config.toml
norm = "rmsnorm"
init_std_o = 0.00707
beta1 = 0.95
beta2 = 0.95
decay_shape = "linear"
final_lr_fraction = 0.05
batch_tokens = 65536
train_tokens = 489100000
steps = 7464
dataset = "wikipedia_en"
Each number is 128 + 32 x the weight over its row's rms, rounded and kept within 0 to 255. Layers, rows and columns count from 0. The size above them is the row's rms in percent of the matrix's.

# layer 4 attention value, 256x256, rms 0.23, rows 178-191, columns 128-255
size [ 92  97  85  87  85  91  95  93  98  88  89  85  88  89]
[[146 133 180 102 154  83 185 198 163 105 148 118 124 141 118 180 126 142 142 158 137 145 116 158 134 128 154 155 117 122  97 140 106 126 173 113 151 139 153 156 131 121 157 139 141 120 125 181 119 152 134 159 108 134 143 136  91 120 155 101 114 125 158  81 146  65 151 107 134 113 160 163 114 158 190 148 123 122 175 110 107  76 148 170 156  98 210 144 112 146 153 129 118 127  96 177  63  71  76 137 179 154  54 161 145 126 119  91  86 187 105 149 154 136 147 151 158 108 113 150 146 124 137 200 129  31 177  83]
 [181 177 124 150 107 144 142 125 164 130 113 186 125 131 147  93 114 103 119 106 164  85  95  92 182 106 146 144 143  90 134 120  82 189 131 174  78 132 139 164  90 134 164  89 141 124 141  81  65 207 105 123  91 125  86 149 126 134 145 146 111 105 113 166  53 141 157 104 152 107 118  95 141  83 175 113 166  92 131 170 123 125 123 125 106 119 116 180 113 101 151  59 102 132 145 110 112 133  79 122 169 116 120 137 126 141  77 103  87 162 142 105 141 115 155 181 111 112 111 112 136  62 182 129 123 128 208 126]
 [154 127  71 199 131 102 129 156 100 188 163 107 158  96  84 134 123 121  61 118 114 120 119 192 121  49 104 180 196  94 119 166 105 170 183  71 150 123 144 136  96 131 173 107 126 125 121  80 147 150 128  97 165  98 180 149 145 139 119 155 160  97 118 121 157 127 115 108 121 191 153  86 199  93 127  96  97 146 120 111 142 137 123 145 100 112  89 187 108  82 178  86  54 106 121 171 146 127  68  71 124 116 168 119  91 113 143 149 163 101 122 130 103 143 149  69 150 141  86 121 113 111 136 109  94 149 168 144]
 [135  55 124 108 138 189 142 156 111 159 109 158 140 141  70  97 116 147  68  89 177 112 137 198  84 134 154 109 170  92 124 124 138 138 119 118 127 137 109 144 123 127 131 133 146 141 105 156  98 103 157 128 136 160 104  73 139 134  88 123 105 161 175 150 148 154 133 153 130  48  85 221 140 102 169 105 153 143 103 134 131 121 153  84 115 168 174 168 103 162 184 120  92 127 126 110 153 177 191 172 142 123 124  98 103 184 108 140 127 121 130 150 170 182  56 125 154 176 149  74 170 108 164  64 118 115 133 133]
 [160 149 156 159 115 131 176 130  97 127 132 197 122 121  85 112 138 125 113 125 101 119 140 109 162 145 104 160 145 155 116 174 114  65  74 120 136  75  96 114 130  79  94  91 124 182 123 128 106 106 137 160 101 156 134 107 155 224 170 139 156 164 126 217 155  88 154 125  95 126 125 191 152 126 144  84 157 100 142 139 121 146 157 139  68  85 147 120  91 183 155 148 110  96 158 115 124 123 114 110 125 112 110 113 163 182 108  85 118 101  76 152 112 132  76 113 137  85 102 135 116 150 145 142  96 120  99  74]
 [186 153  84 131  81 203 156 137 122 134 177 179 140 147  72 110 106 158 119 129 155  71 139 124 123 126  99 133 157 115 112 130 118 101 109 109 101 133  95 107  62 127 133  95 153 134  92 145 111 105 116 103  85 119 118 171 102 176 128 150 152 133 143 152 165  91 108 196 155  96 148  87 110 113 115 137 118 153 135  83 156 115 140 123 122 141 109  66  99 101 152  81 124 133  88  94 137 112 137 147 158 143 170 158 151  77  96 129 159  89 167 173  80 149  93  79  67 111 169 103 124 205  90 143 107 122 142 194]
 [117 123 126 102 123  81 109 161 161  73  60  81 117 120 111 164 120 125 104 122 152 200 115  17  92 160 111 105 183 190 139  98 159 146 128 112  89 171 147 103 126 154 114 145 159  59  76 182 156  93  97  60 109 137 186 101 100 120 122 114 148 147 138  92  71 105 104 136 157  84 178 103 139 154 104 192 137  86 156 129 121  90 131 148 203 118 128 208 134  74 141 141 156 160 147 120 122 102  92 132 163 126 143 144 161  90 137 157  96  91 106 103 143 106 106  61  93 111 128 116 163 172 133 112 107 161 140 170]
 [113 110 130 187 153 145 186  86 111 194 124 176 146 136 137 119 133 125 127 137 116 121 143 177 143  78 102 140  75  76 166 142  87 117 125 123 137 126 141 102  96 119 142 139  84 105 154 111 140 171 132 133  81 163 100 152 142  97  69 146 142 124  96 131 142  72 191 127  68 129 110 131 116 149 132 146 154 148 125 169 179 180 128  93 183  90 157  91 156 130 182 149 161 130 125 149 197 112 117 137  80 148  96 113 127 149 156 125 126  99  95 120 123 141 158 148 205 121 169  98 118 132 135 120 128  77 168 133]
 [149  78 192 129 103 131  77  84  74  94  84 144 109 145 110  85  91 124 170 121 182 121 123 123 119 135 169 122 128 136 150 143 138 125 143  98 127 132 123 109 160 163 140 181 139 126  51 149 154 184 137 144 185  70 106 100 165 143  98 160 112 161 119 148 153 115 147 135 118 146 109 101 102 112 124  52 113 100 119  70 130 109 114 158 156  92 121  96  77 105 103  77 128 150  47 120 137  82 142 157 165 135 116  54 116 119 122 101 138 108  91 137 132 135 169 131 154  93 125  65 159 141 114 174 123 136 140 162]
 [ 98 132 114 118 133  88 119 130 157 109 135  94 141 126 127 140 153  55 119 148 156 166 157  56  84  87 139 128 132 162 133 134 103 109 139 153 106 116 118 157  97  72  92 190  98  91 133 145  68 126 125 137 156 183 111 103 134 121 119 115 169 188 180 100  85  91 137 111 154 139 101 134 111 157 137 184 121 114 152 166  88 109 185  62 127  65 147 113 112  80 111  82 125 160 176 165 156 125 114  77 136 115 145 137 184 114 166 171 129  94 109 182 103 115 163 176  93 118 164 105 115  58  88 135 122 109 115  99]
 [141 151 127 183 124 150 154 114 145 113 118 112 125  99 139 134 146 179  95 128 142  95 154 134 120 204 169 156 117 148 118 130 111 118 126 103 134 182  96 104 123  88 106 124  49 100  76 130 100 117 163 115 138 119 143 167  81 184 126 148 103 111 148 136  84 138 130 136 124 163 191 133 152 137 199 187 156 124 155 156 157  70  96 143  94 144 123 113  93  64 137  95  99  96 156 218 126  67 101 130 123 131 123 115 175  95 158 112 131  89 114 115  95 134 118 121 100  90 165 142 116  94 128 127 110 184 166 190]
 [ 21  93 109  99 101 207 118 155 106 164  95  88 156 129 131 118 161 200 114 122 144  98  92 125 162 109 139 129 188 172 124 113 235 141 131  97 124 123 170 151 109 141  85 165  82 118  86 110 123 114 101  99 172 135 122 122 166 152  93 137 190 176  84 102 166 160 109 113  88 113 127 190 120  95 153 147 104 145 102 118 139 110 173 108 166 144 152 107 175 122  90  97  98 191 134 138 166 154 159 197  62 130 165 149 161 132  77 156  95  82 134 120 109 111 189 140  95 220 117 114  91 208 101 155 108 148 132 100]
 [150  96 136 116 109 116 191 112 143  88 150 165 199 168 144 158 148 154 126 132  33 167 128 136 160 111 124 139 103 143 143 164 125 132  96 106  91 170 101 113 123 137 160 137 114 158 104  44 123 135 102 170 125 107 208 121 135 133 156 115 126 165 133 134 157  99 137 117 133  95 159 117 151  76 126 147  75 141 167 134 160 128 138 126  98 182  99  85 153 151 146 126  58 149 100 192 137  81  75 172 128 151 123 107 134 101 109 206 144  65 176 154  96 106 162 136  80 154 132  86 125 108 174 117 113 107 129  61]
 [154 179 125 178  91 162 127 172 122 104 101 142 170 127 130 106 180 131 134 133 168 119 170 104 143 150 118 172 114 127 112 132 167 145  97 135  92 116 129 181 176  84 151 123  91 156 144 138 118 155 152  96 207 145 173  91 131 124 136 122 116 153 120 127 141  59 108 136 189  99 197 102 147  99 118 169  74  47 101 134 117 137 184 150  89 102 156 181  63 169 168  64 167 114 124  95 171  80  52 150 132 108 162 178  89 145  94 104  78 116  98 143  82 111 129 131 103 173 131  93 103 105 112 115 146 212 106 155]]
# layer 4 attention output (transposed), 256x256, rms 0.21, rows 178-191, columns 128-255
size [ 96 101  94  95  94 100  98 102 101  92  95  89  97  95]
[[ 82 186 136 105 106 128 166 154 133  98 165 107 116 142  88 111 112 110 106 124 131  56 128 164 107 139 146  87 150 174 125 130 160 110 170 118 155 121 139 175 112 151 112 159 148  83 172  63 148 124 159  83 124 101 101 120 113 116  89 132 145 141 116 148 189 175  88 112  76  76 144 109  74 198 121  51 106  26 125 173 165 182 141 149 167 100 140  93  75 106 126 169 222 141 170 128 133 157 116 102 121 101 116 104 138 135 173 174 108 103  89 148  98 170  76 135  96 130 120 112 148 121 118 110 111 114  82 132]
 [105 151 151  80 100 112  95 185 182 165 157 158  85 175  94 102 126 131 108  30  64 141 105 178 142  91 175 104 155 105 110 118 136  89 150 118 101 182 159  76 174  98  91 110 177 134 188 137  80 151 117 145 146  84 104 100  79 114 156 143 151 118 137 148 148  92 192 147 107 145 128 104  94 107 150 118 132 168 122 113 159 125 131 195 101  41  83 120 193 132 199  64 108 103 136 181 122 114  73  77 158 129 197 144 100 147  74 114 120 134  69  99 101 150 103  93 155 123 116 101 135 122 153 175 126  87  96 135]
 [ 98 151 175 135 120 221 144  78 148 138  88 107 138 188  85 132 162 147 108 162 118  93 116 141 109  38 162 156 186 139  63 135 165 153 200 133  85 146 110 130 166 155 106 157  93 119 127 118  67 133 128 148 148  82 105 192  74  81 156 127 113 162 154 119 173 107 106 138  91 158  40 125 148 134 134 161 139 107  75 151 123 124 119 111 149  88 152 102 166 140  31 110 116 140 113 132 108 161  68 118 108 123 146 107 162 127 152  83 130 114 131  89  99 109  65 127 165  94 134  96 170 176 112  86  94 118  85 100]
 [132  85 169 182  84 122 103 155 126 134 111 138 116 162  60 197 163 111  78 173 176 147 147 142 118  82 123 129 101  81 134 150 141  93 136 166 126 116  96 100  99  89 133 113 109  88 130 133 100 122 140 115  89 129 125 140 132 102 190 144 175 129 132 142 135 135 139 143 145 177 119 146  77 110 150 129 152 180 136 106 170 127 113 119 119 125 119 159 105  98 153 103 118 119 137  70  97 157 144 194 184 154  83 159 158  87 115 159 109 184  80 116 156 141 149 164  83 123 118  98 108 125 135  70 154 112 139 146]
 [115  60 117 143 151 151 168 172 139  74 133 130 178 140 100 116 130 174 108 161 147 180 141 112 151 149 152 126  99 143 133 167  64 143  55 124  85  84 133 115 103 140 161  86 165 133  82 119  85 128 120 153 139 129 117 126 132 151 176 130 176 148 106 126 132  90 114 149 154 127 122 130 134 121  99 145 136 105 163 146 167 142 127 174 174 168 122 130 109  98  94 168 101 134 162 148 128 113 151 114 242 141 111 109 162 145 128 127 149 132  76 132 168 204 165 104 179 100 181 146 103 135  97 109  92  84 105 116]
 [115 138 147  88 120 144  66 118 113  80 135 141 106 114 103 149 129 147  92 135  96 167 182 128  94  78 142 143 138 147 155 135 105 103 140 138 110 162 121 182 114 104 148 168 117 171 149 167 156 167 142  91 113 128 104 168 136 132 187  73 108 127 132 182 159 109 138 109 116 155 161 175 101 184 155 168 163 112 163 174 100 132  86 130 116 205 114 157 130 131 196  86 118 124 167 114  85 143 167 154 150 111 132 120 158 126 109 120 143 114 152 117 157 103 127 192 119 120 120 161 103 160 129 129 151 144  30 178]
 [120 132 163 164 103 177 159 123 172 144 104 147 124 179 144 159 121  99 173  75 112 104 176 159  98 157 118 152 154  90 167  47 154 118  68 181 180 149 132 106  94 107 153 128 166  71 142 136 118  94 121 125 131 106 161 148 122 132  98 133 148  51  83  98 152  69 133 192  85 125 182 136 118 142 160 142 106  71 102 103 168 151 100 105 131 154 151 131 100 119 106 186 111 173 210 162 143 120  75 128 114 170  60  92 141 133  91  86 200 136 143 143  74 114 115 118  90  82 153 111 112 142 172 151 114 135  92 175]
 [127 157 150 105 183 123 126 113 142 139 151 145 122 128 199 125  99 119 120 110 145 135 128  87 118 126 176  68 134  94 137 123  91 127 146 138  93  89  99 129 151 140 107 180 103 121 138 129 142 149 116  82 181 130 139 141 203 113  73 134 148 129  92 133 118  94 110  95 130 155  41 117 102 121 102 144 150 104 163 106 100 131 105 185 138 110 172 152 175 179 165 166 140 139 182 103 115 122 126 140 111 100  86 111 168 133 133 109 124 162 127 138 153 188 152 154 142  78 194 145 131 202 115 163 140 148 203 102]
 [150 140  65 116 123 173 138 122  74 112 109 136 139 158  68 103  99 104  99 172 108 131 198 138  95 117 121 158 131  98  81 124 146 101 208 146 143  62 115 161 160 131 162 134 117 123 143 125 168 173 138 159 116 119  92  87 119 197 157 167 129 118 131 100  89 126 175 119 112 134 103  65 125 132 170 124 170  99 168 168 199 103 190 155 131  56 110 113 125  70  84 139 108 120 120 116 147 169 157 114 209 143 129 184 133 127 138 114 117 125 108  99 135 131 162 182 115 112 145 130 148  52  92 137 127 168 124  70]
 [101 115 207 153 134  72 163  71 140 140  84  87 123 154 149 124 138 209 140 121 159 184 121 135 154  98 175 106 108 146 118 136 105 156 108 169 131 194 139  64 123 107 171 164 166 167 175 117 161 196 195  99 104 134  99  82  79 166 145  85 137 113 129  93 103 125 163 117 119 168 167 108 127  74 143 117  57 126  82 116  52 152  78 105 127 100 161 119 108 138 128 168 214 154 109  92 136 139 118  95 123 191 120  88 205 140 125 182  72 106 138 165 131 118 119  76  86 102  95  73 162 119 159  89  87 155 153 142]
 [157 134 193 133 117 133  84 111 138 145 156 148 139  69  73 160  88 139 110 147  97 148 128 131 118 130 137 105  79 136 158 137 166 150 106 147 111 143 100 126 149 186 116 117  95 157 142  45 189 138 171 142 124  70 151 182  91 150  95 199 189 108 118 140 109 144  59 120 147 100 120 121  99 157 129 153  82 197 186  95 122  98 113  89 122 147 125  92  79 181 109 177 139 121 154 183 139 134 136 150  73 180 186 155  89  87  80  92 123 170 105 151 100 143 137 131  60 122 111  72 129 125 138 170  59 121 118 127]
 [162 147 179 146 165 117 124 116 130 125  90 108 145 113  82 151  85 161 172 110 103 104 137 155 117 130 153  99 163 132  99 138  95  81  72 146  92 161 158 149 124 165 197 160  60 110 122 136 162 154 122 130 167 144  96  44 150 110 116  89 141 125 100  93 138  87 111 150 127 186 132 142  93 137 175 137 114 146 210 149 116 169 150  99 155 117 147 111 103 147 157 129 177 125 113  80 154 157 122 162 156 176  98  81  84  97 112 114 126 125  66 136 179  99 121 139 100 128 124 100  64  91 117 151 132  42 149 135]
 [186  90 116 100 112  93 161 140 127  82 145 151  97 144 128 143 120 157 119 126 104 150 185 130 152 169  96 159 146 148 134 104  92 153 120 134 120 160  56  87 117 111 124 101 138 173 188 107 122 148 121 108 139 133  83 135 118 131 160 175 167 123 116 139  90  97 119 126 115 194  92  96 153 144 166 122 100  80 133 158 129 217  87 124  80 123 161  86 121 131 136  73 181  75 165 159 108 146 133  79 140  42 173 131 144  92 158 158 162 148 128 140 101 128 113 116 168 125 139 156 113 139 152 129 131  79  90 149]
 [184 148 109 194  74 151 123 140  81 156 194 167 173 166 148 117  65 106 122 146  93 138 105 126 147 119 171  90 137  90 103 152  71 165  82 133 142 152  53 100 140  93 204 130  64 113 121 125 130 173 119 131 155 156  91 166 166 149 139  95 123 157 177  68  99 103 157 126 142 108 156  99 129 119  99 115 140 170  98 134 157 200  78 141  98 176 142  65 114 159  76 178 158 162 186 154  91 107 123 170 177 139 124  81 110 135 155 124 187  85  81 131 127  94 127  82 161 119 150 121  98 140  97 132 162 147  41 158]]
# layer 4 attention query, 256x256, rms 0.214, rows 192-204, columns 128-255
size [ 91  71 135  99  94 104 102  94  98  98  99 120  99]
[[ 95 149  78 121 171 110 125 106 137 221 140 151 154 133  83 152 133  90 136 108 149 113 157 127 150 171 134 135  89 165  90 108 102 150 125 112 136  65 183 102 108 116 132  80 155 130  65 125 184 153 197 152 121 169 152 180 148 167 151  35 124 133 121 165 110 124 146 112 163  92 175 146 145 160 145 159 102 119 122 127 131 113 142  70 172 140 144 112 221 173 162 147 138  96 154 147 109 160  98 101  88 137 171 122 112  87 126 102 159 115  97 154 148  75 121 190 105 156 112 106 121  90 152  60 119 179 161 146]
 [143 175 118  76 184 130 146  96 143 202  91 174 151 101 110 130 102 106  71 120 152 121 115 100 133 167 113 139 107 188 105 150 114 107 146 102 126  90 184 133 145  93 101 118 164 133  81  67 155 148 144 110 114 152  95 165  75 124 162  68 164 170 155 137 104 103 134 107 139 111 163 153 125 159 158 113 120 163 159 142 144 100 153 112 154 116 141 142 206 192 148 119 115 134 133 108 116 110 121 123  92 150 150 144 153  83 146 183  90 131  91 168 168  92 125 155 119 165 125  80 157  74 169  92 128  95 155 158]
 [130 166 166  83 116 156 119 124 115 138 150 122 140 145  98 113 173 165 187 122 168 162 127 110 141  98 113 172 121 144 167 146 134 179 100 179 207  98 159 102 149 139 147 119  96  61 133 126  75  92 129 165 190  81 205 152 152 187 145  95 100 158 107  85 106 186 120 103 100 107 116 129  91 110 112 144 196 111 100 126 108 124 157 166 127 110 132 160 162  97 169  85  68 128 141 117  89 210 146  70 124 155 169 151 134 126  79  84 116 107 142 115 152 157 111 165  57 172 103 146  61 140 112  78 116 125  96  71]
 [ 96 151  75 177 118 148  81 159 137 133 113 182 119 159 107 160 132  90 139 134 122 136 166 126 165 120 152  69 146 159 109 151 115 137 152 128 166 151 121 168 126 128 110 143 105 155 122 145 206 126 146 132 117 207 138  77 148 167 122 108 122 124  96 173  93 140 169  68 123 135 113 133  82 131 100 196 121 114 122 131 158 109 114  60 179 130 205 118  89 177  85 153 125  98 100  93  84 103 114 138 135 158 116 122 140 116 148  75 197 193 126 143 107 140  79 159 183 160 107 110 194 139 155 137 108 172 119  99]
 [ 69  91 110 142 136 120 118 172 153  87 146 140  87 107 142 158 114 152 115 121 173 153 120 103 145 108 181 122 117 123 114  75 200 133 118 105 157 151 149 133  55 126 124 159 161 112 139  90 122 116 190 163 175 155 122 131 130  75 183 148 137 104  94  92  72 195 160 176 116 109 132  62 142 130  95 127 177  96 117 117 104 139 134 189 154  80 183  96 113 101  36 113 117 101 128 110  95 118 104  76 162 110 130  87  76 128  80 164 114 122 136  95  98 115 132  94 114 127 171 108 114 155 130 150 112  65 142 167]
 [144  92 100 139 114 147 126 131 115 152  64 180 103 105 113 169 129 137 128  53 108  99 151 148  61 129  92  94 155 159 139 117 163  92 102 150 128 175 141  94  71  38 128 153 159 121 182  92 160 164 121 171 151 205 108  85 145 127 134 151 144 159 152 118 161  54 159 162 150 135  82 121  97 128 135 157 173 141 160 175 141 122 117 118 110  67 146 189 163 104 133 131 117 142 152 161 141 130 104 141 129 105 162 135 130 121 147  84 137  87  88 124  60  75 188 183 152  66 154 195 117 183  94 141 151  98 122 142]
 [170 107 154 139 161  92 144 146 147  82  99 144 141 153 177 127 161 161 100 112 134 154 130 127 104 130  91 169 136 126 188 192 134 132 121  78 113 169 198 135 112  74  89  96 135  52 158  95  81 157  91  48 210 141 164 143 127 122  87 117 189 162 104 115 179 114 118 113 134 122 106 106 103 158 108 123 181 131 116 100 128 164 118 133  99  94  76 115 129 129 114 124 172 119  76 126 121  86 108 129 188 114 116 144 179 129 193 112  81  76 109 153 104 109 131 120 119 132 140 107  99  98 123 115 156  83  61 117]
 [ 82 143 118  66 171 159 161 171 132 183 159 163 162 104 177  86 170  76 149 179 172 101 100 139 144 126 129 115  82  61 145  90  93 119 133 129 136  95 144 165 147 100 194 145 132 117  71  74 157  99 109 126 102  66  57  77 120 154 109 127 119 117 150 169 158 118 111  93 127  99 108  99 130 111 164  71 115 184 136 135 108 132 152 131 132 164 112 131 181 122 146  73 128 131  77 122 109 114 161 100  84  91 164 143 123 171 145  94 142 188 175 106 145 104 133 165 118  21  48  74 155 162 197 161 121 146 143 118]
 [116 117 104 158  60 103 157  91 109 121 119 186  96 125 101 171 154 164 120 104 144 120 134  87 129  78 174 107 123 147 143 146 142 128  78 178 147 128  97 140 116 133 126  85 107 121 121  76 178 129 143 125  77 120 105  61 116 164  60 134  83 127 106  77  68 189 193 138 117 119 116 138 108 144 108 136 161 143  83 149 149 140 168  66 145 118 158 147  66 132 107 119 159 114 130 168 108 109 141 146 125 151 163 124  96 117 124  71 158 129  72 176 172 153 163 140 194 159 105 173 133 173 110  59 123 200 208  72]
 [ 98 110  67 124 179  99 129 140 164  99 149 174 145 128 126 159 134  89 110 111 125 119 111 120 120 110  78 121 142 182 106 151 145 127 100 100  89  71 102 116 158 136  52 160 200 131 100 154 156 154 187  59 109 152 150 137 104 161 120 124 157 111  91 126 172  91 185 103 168 154 131  97  82 141 111 122  73 107  54 159 149 107 158  89 166 145 127  76 102 120 113 112  77 146  95 152  49 106 152 117  94 123 122 111 131  80 131 162  77 121 188 148 118 148 168 149 165 119  94 131 138 137 182  97 120 169 108 102]
 [155 132  93 109 130 166 139 111 114 101  59 124 190 148 120 117 175  75 100 142 161 167 112  93 139 127 136 195 117 138 169 170 117 100 172 136 145 130 126 111 102  68 193  90 163 123  95 129 101 147  74 123 131 103 107 113  82  99 114 101 123 118 151  94 137 120 128 103 139 133 154 192  87 114  96 188 111 161 134 126 115 106 115 108 147 172 116 186 105 141 155  86 131 188  87 120  92  86 113 144 152 137 117 104 104 149 134  73  98  90 146 115 108  94 170  96 124 132 179 117 129 187 122  92 102 140  98  71]
 [ 68 106 101  90 171 161 167  94 123  44 111 150 165  88 150 129 106 111 112  98 129  99  47  59 142 137 102 135  94 104  75 180 167 111  99 110  86 128 146 126 125 192 123  62 208  67 145 169 160 148 103 119 178  99 155 110 154 100 130 104 142 159  95  95  86 163 133 105 155  91  54 144 151 145 127 133 117 132 125  66 171 135  90 109 160 105 134 168  81 129 149 100 147 134 128 121 114  86 128 163 159 112 147  60 136 123 153  98  77 151 121 103 109 135 153 135 146 106 115 155 201  94 169 117 115 146 102 146]
 [ 95 150 125 178  85 106  79 186 151 185 150 107 126 122 114 115 156 128 148 117 111 145 136 130 132  97  61 164  89 145 121 163 158  56 179 206 129 127 123 106  97 135 113 124 114 149 120 146 125 105 125 125  78 167 153 150 127  97 166 146 121 161 122 142 105 147 141 142 142 127  81 130 155 164 158 152 119 154 137 162 187  87 191 134 111 149 127  99  93 126 122 122 125 171 150 112 132 174 155 156 104 129 166 178 105 197 133  86 131 108 154 171 121 129 149  71 151 126 165  86 140 144 113  97 177 120 131 147]]
# layer 4 attention key, 256x256, rms 0.223, rows 192-204, columns 128-255
size [ 57  55  58  69  62 113  77  81  87  76  65  70  73]
[[136 127 131 117 119 139 101 120 134 136 149 169 100 103 142 223 153 115 151 120  91 120 137  88 126   6 178 150  87  54  92 150  99  86  95 143 147 140  95 125 186 145 148  91 140  99 110 143 108 192 152 123 148 129 109 102 115 106 157 191  83 148 100 119 138 117 104 185  88 116  69 129 111 150 155 125 119  91 114 161 113 127 101 115 121 126 107  71 116 134  75  99  81 157 123 149 111 126 148 110 144 105  65 167  71 133 127  95 132 171 152 156  89 141 168 103 124 152  94  73 106 152 144 157 133 103 117 136]
 [ 58  99  59 156 109 102 113 120 158 132  85 122 113 134 129 206 144  85 152 107  88  78 150 164 114  92 140 162 106 138 122 126  83  79  91  90 159 166 123 111 139 157 108  70 148 141  79 176 118 148 162 118 145 169 123 147 161 114 151  97 123 172 130  63 140 137 102 177 127 107  98 100 160 133 162 139 114  70  92 148 128 119 136  94 150 117 134 105 154 136 146 142 106 102 170 174 144 166 104  94 144 116 168 179 126 197 115 102 181 171 119 121 142 131 139 156 130  84 122 155 143 149 113 133 160 120 156 126]
 [153 129 118  91 147  86  97  93 169 136 105 123 124 138 169 138 118 103 148  84 136 194 143 147 162  77 158 114 160 146 127 203  62 140 109 100 139 118 132 118 130 131 121 170 162 108  70  98 148 124 145 123 158 164  70 126 135 168 116 117 100 106 127 111 118  90 113 147 127  95 108 129 173 138 141 145 107 123 157 135 167 146 144 101 100 114  96 169 165 121 161  86  95 107  85 152  94 146 120 138 152 102 150 151  90 154 132 180  94 161  98 128 164 112 148 113 148  77 162 122 153 181 123  69 127  90  92 141]
 [159  98 143  94 100 125 133 135 118 151 216 126 118 164 157  96 150  88  69 121 124  68 116 153 130 136 123 100 116 178 103 114 146 112 163 140 175  86 129 137  97  99  97 140 172 104 154 224 120 108  94  77 104  99 121 147 109 116 119 130 144 140  66 111 143 176 180 130 118 186 140 165  97 114 120 142 158 135  73  98  70 130 117 134 109 154  99  99 119 149 142 129 109  94 179 150 154 115 183 150  92 155 146  98 103 105 138 117 130 162 162 129 192 146 128  92 161 150 103 127 123 133 124 209 157 162 158 169]
 [151 117 109 114 167 148 140 173 150 132 145  69 154 137 151  94 160 142  92 125 162 122 167 165 126 108 114 126  66 133 118 169 191 162 131  95 111 114 116 160 157  95  89 131 124  86 103 178 106 134 101  95 155 153 186 153 141 160 164  83 134 168 162 156 100 155  86  91  94 104 181 137 111 102 133 111 133 133 118 153 140 135 143 103 122 163  62 159 104 180 115  88  70 138 168 117 178 130 151 133 175 110   0 100  98 119 125 120  98 118  91 162  83 150 167 155 127 164  90 200  91 129 134 143 166 112 157  99]
 [121 109 135 131 121 147 112  98  85 124 134  92 225 169 141 127 118 112  86  96 101 165  99 148  92 141 214  86 106 111 135 162 101 135  93 153 135 101 117 150 129 102 159 169 108 143 132 150 146 161 121 173  88  98 129 138 133 141 113  98  67 173  89  83 132 187 163 146 128 124 136 111 108 127 137 122 127 100 127 141 133 105 100 144 156 168  67 135 110 100 138 120 157 135 130 121 146 109  89 130 126 209 129  78 112 121 148 143 124  96 161 133 138 136  91 133 127 168 211 115 151 134 143 116 112 183 115  77]
 [ 75 171 142 134 134 126 168 102 145  90 128 172 149 143 128  91 155 104 171 149 162 146 185  91 169 190  73 146 115 103 127 153 192 113  91 142 125 119 111  36 110 163  50  72 193 148 120 120 133  72  92 111 138 175 109  85 140 120 117  67 173 111 154 116 133  85  79 111 100  76 119 140 121 166 197  83 128 111 116 103 152 198  98 185 105  96  95 149 118 148 103 167 171 119 105 154  73 161 107 129  88 125 134 106 121 135  47 188 124 106 120 121 130 134 115  93 158  94 114 133 138  67 110 139 115 112 192 120]
 [175 113 177 130 114  89 161 144 120 167 125  80 110 112 160  90 116 102 125  86  81 205 110 136 146 143 104 137 125 155 141 186 153 140 186 101 149 102 132 138 175  68 165  98 111  76  93 181 175 122 116 132 142 116 121 114 147 137 105 115 155 156 126 106 179 127  72 158 138 164 177 113 159 111 102 115 109  70  88  53 104 174  83 122 126 117 138  78 145  88 183  98 161 101 111 202 150 126 142 120 116 201  96 104  88 101 184 130 181 110 165 135  80 145 135 149 171 138 163 205 167 130 137 140 157 134 144 138]
 [159 112 129 117 110 127 108 142 122 106 103 180 122  91 132 138 122  92 185 119 170 129 143 160 108 130  85 121  46 150  88 111 129 141 141 167 114 105 159 130 137 126  58 131  74 157 145 122 135 108  96  70 109 147  92  57  89 136 141 128 127  84 142 124 120 135 114 122 154 130 175 165 127 164 130 114 172 181 104 107  85 153 194 186 137 138 144 140 112  73 216 115  80 121 166 111  78 124 176 125  50 137 150 172 122 194 135 160 109 143  88 127 105 151  88 124 133  95  67 135 113 100  85 137 161  74 115 130]
 [157 224 123 128 160 123  91 131 138 142 168 121 144 141  95 132 115 123 126 154 128  85 118 133  91 109 177 166 158 128 133 111 113  97  93  44 123 172 148 109 139 172  78 113 139 103 100  72 107 146  46 157 112  91 138 123 117 106 121 129 104 141 127 132 121 121 106 136 140 120  81  99  96 185 133 116 126 131  64 140 141 136 146 120 110 102 157 163 131 163 190 161 100 125 161 153 100 160 159 156 111 123 137 180  91 152 171 181 114 174  98 118 146  87  71  84 121  75 103  94 175  96 154  75 113  71 125  88]
 [109 143 122  81 140 127 114  92 135 135  77 141 112  64 144 186 142 137 121  88 143 124 187  97 113 115 131 130  90 110  67  85 163 108  92 123 157 178 146  98 158 163 135  79 161 137 120 128 101 188  72 186 131 115 130 126  87 158 115 118 148 197  86 142  87 165 136 102 138  78 124 121  96 104 168 166 106  62 169 186 137 164  68 132 177  62  83 155 101 104 119 141  89  83 149 101 141 126 176 105 100 130 190 143 132  92 125 121 181 159 148 125 122 123 152 170 198 127 102  67 105 150 115 163 159 158 149 166]
 [133 137 137 135 138 132 156 173 142 120  95  78 127 109 167  89 149 177 126  89 124 111 155 137 224 130  73 118  96 132  84  57 124 110 124 117 139  57 117 104 108 156 127 123  93 111 129 122 111 102 102  90 142 140 126 166 101 127 127  72 102 124 202 171 108 153 118  85  98 184 122 124 169  83  87 183 152 108 136 106 126 106 103 182  85 108 154 142 125 117 131 141  38  95 136 118 115 170 163 169  69 175 115  98 113 140 162 129 193  79  84 174 114 197 116 109 160 136  77 121  75 141 133 151 208 113 135 130]
 [ 81 123 146 113 147 114  79 120 165 126  74 119 104 202 145  84  93 112 157 133 121  65 121 129 136 137 129 129 136 138  66  80 177  66 111 142 131 122 124  80 146 156 103 101 144 135 147 112 167 181  67 152 156  76  95 132  39 162 113  97 114 141  87 113 124 142 140 164 138 106 155 132 190 106 156 101  91 156 116 116  65 117  93 160 202 138 136 131 156 142 162 114 121  85 192  98 144 103 170 192  78 136 123 149 120  77 125 131 141 119  78 123 126 110  94 107  85  99  97 102 156 161 150 101 134 148 151 207]]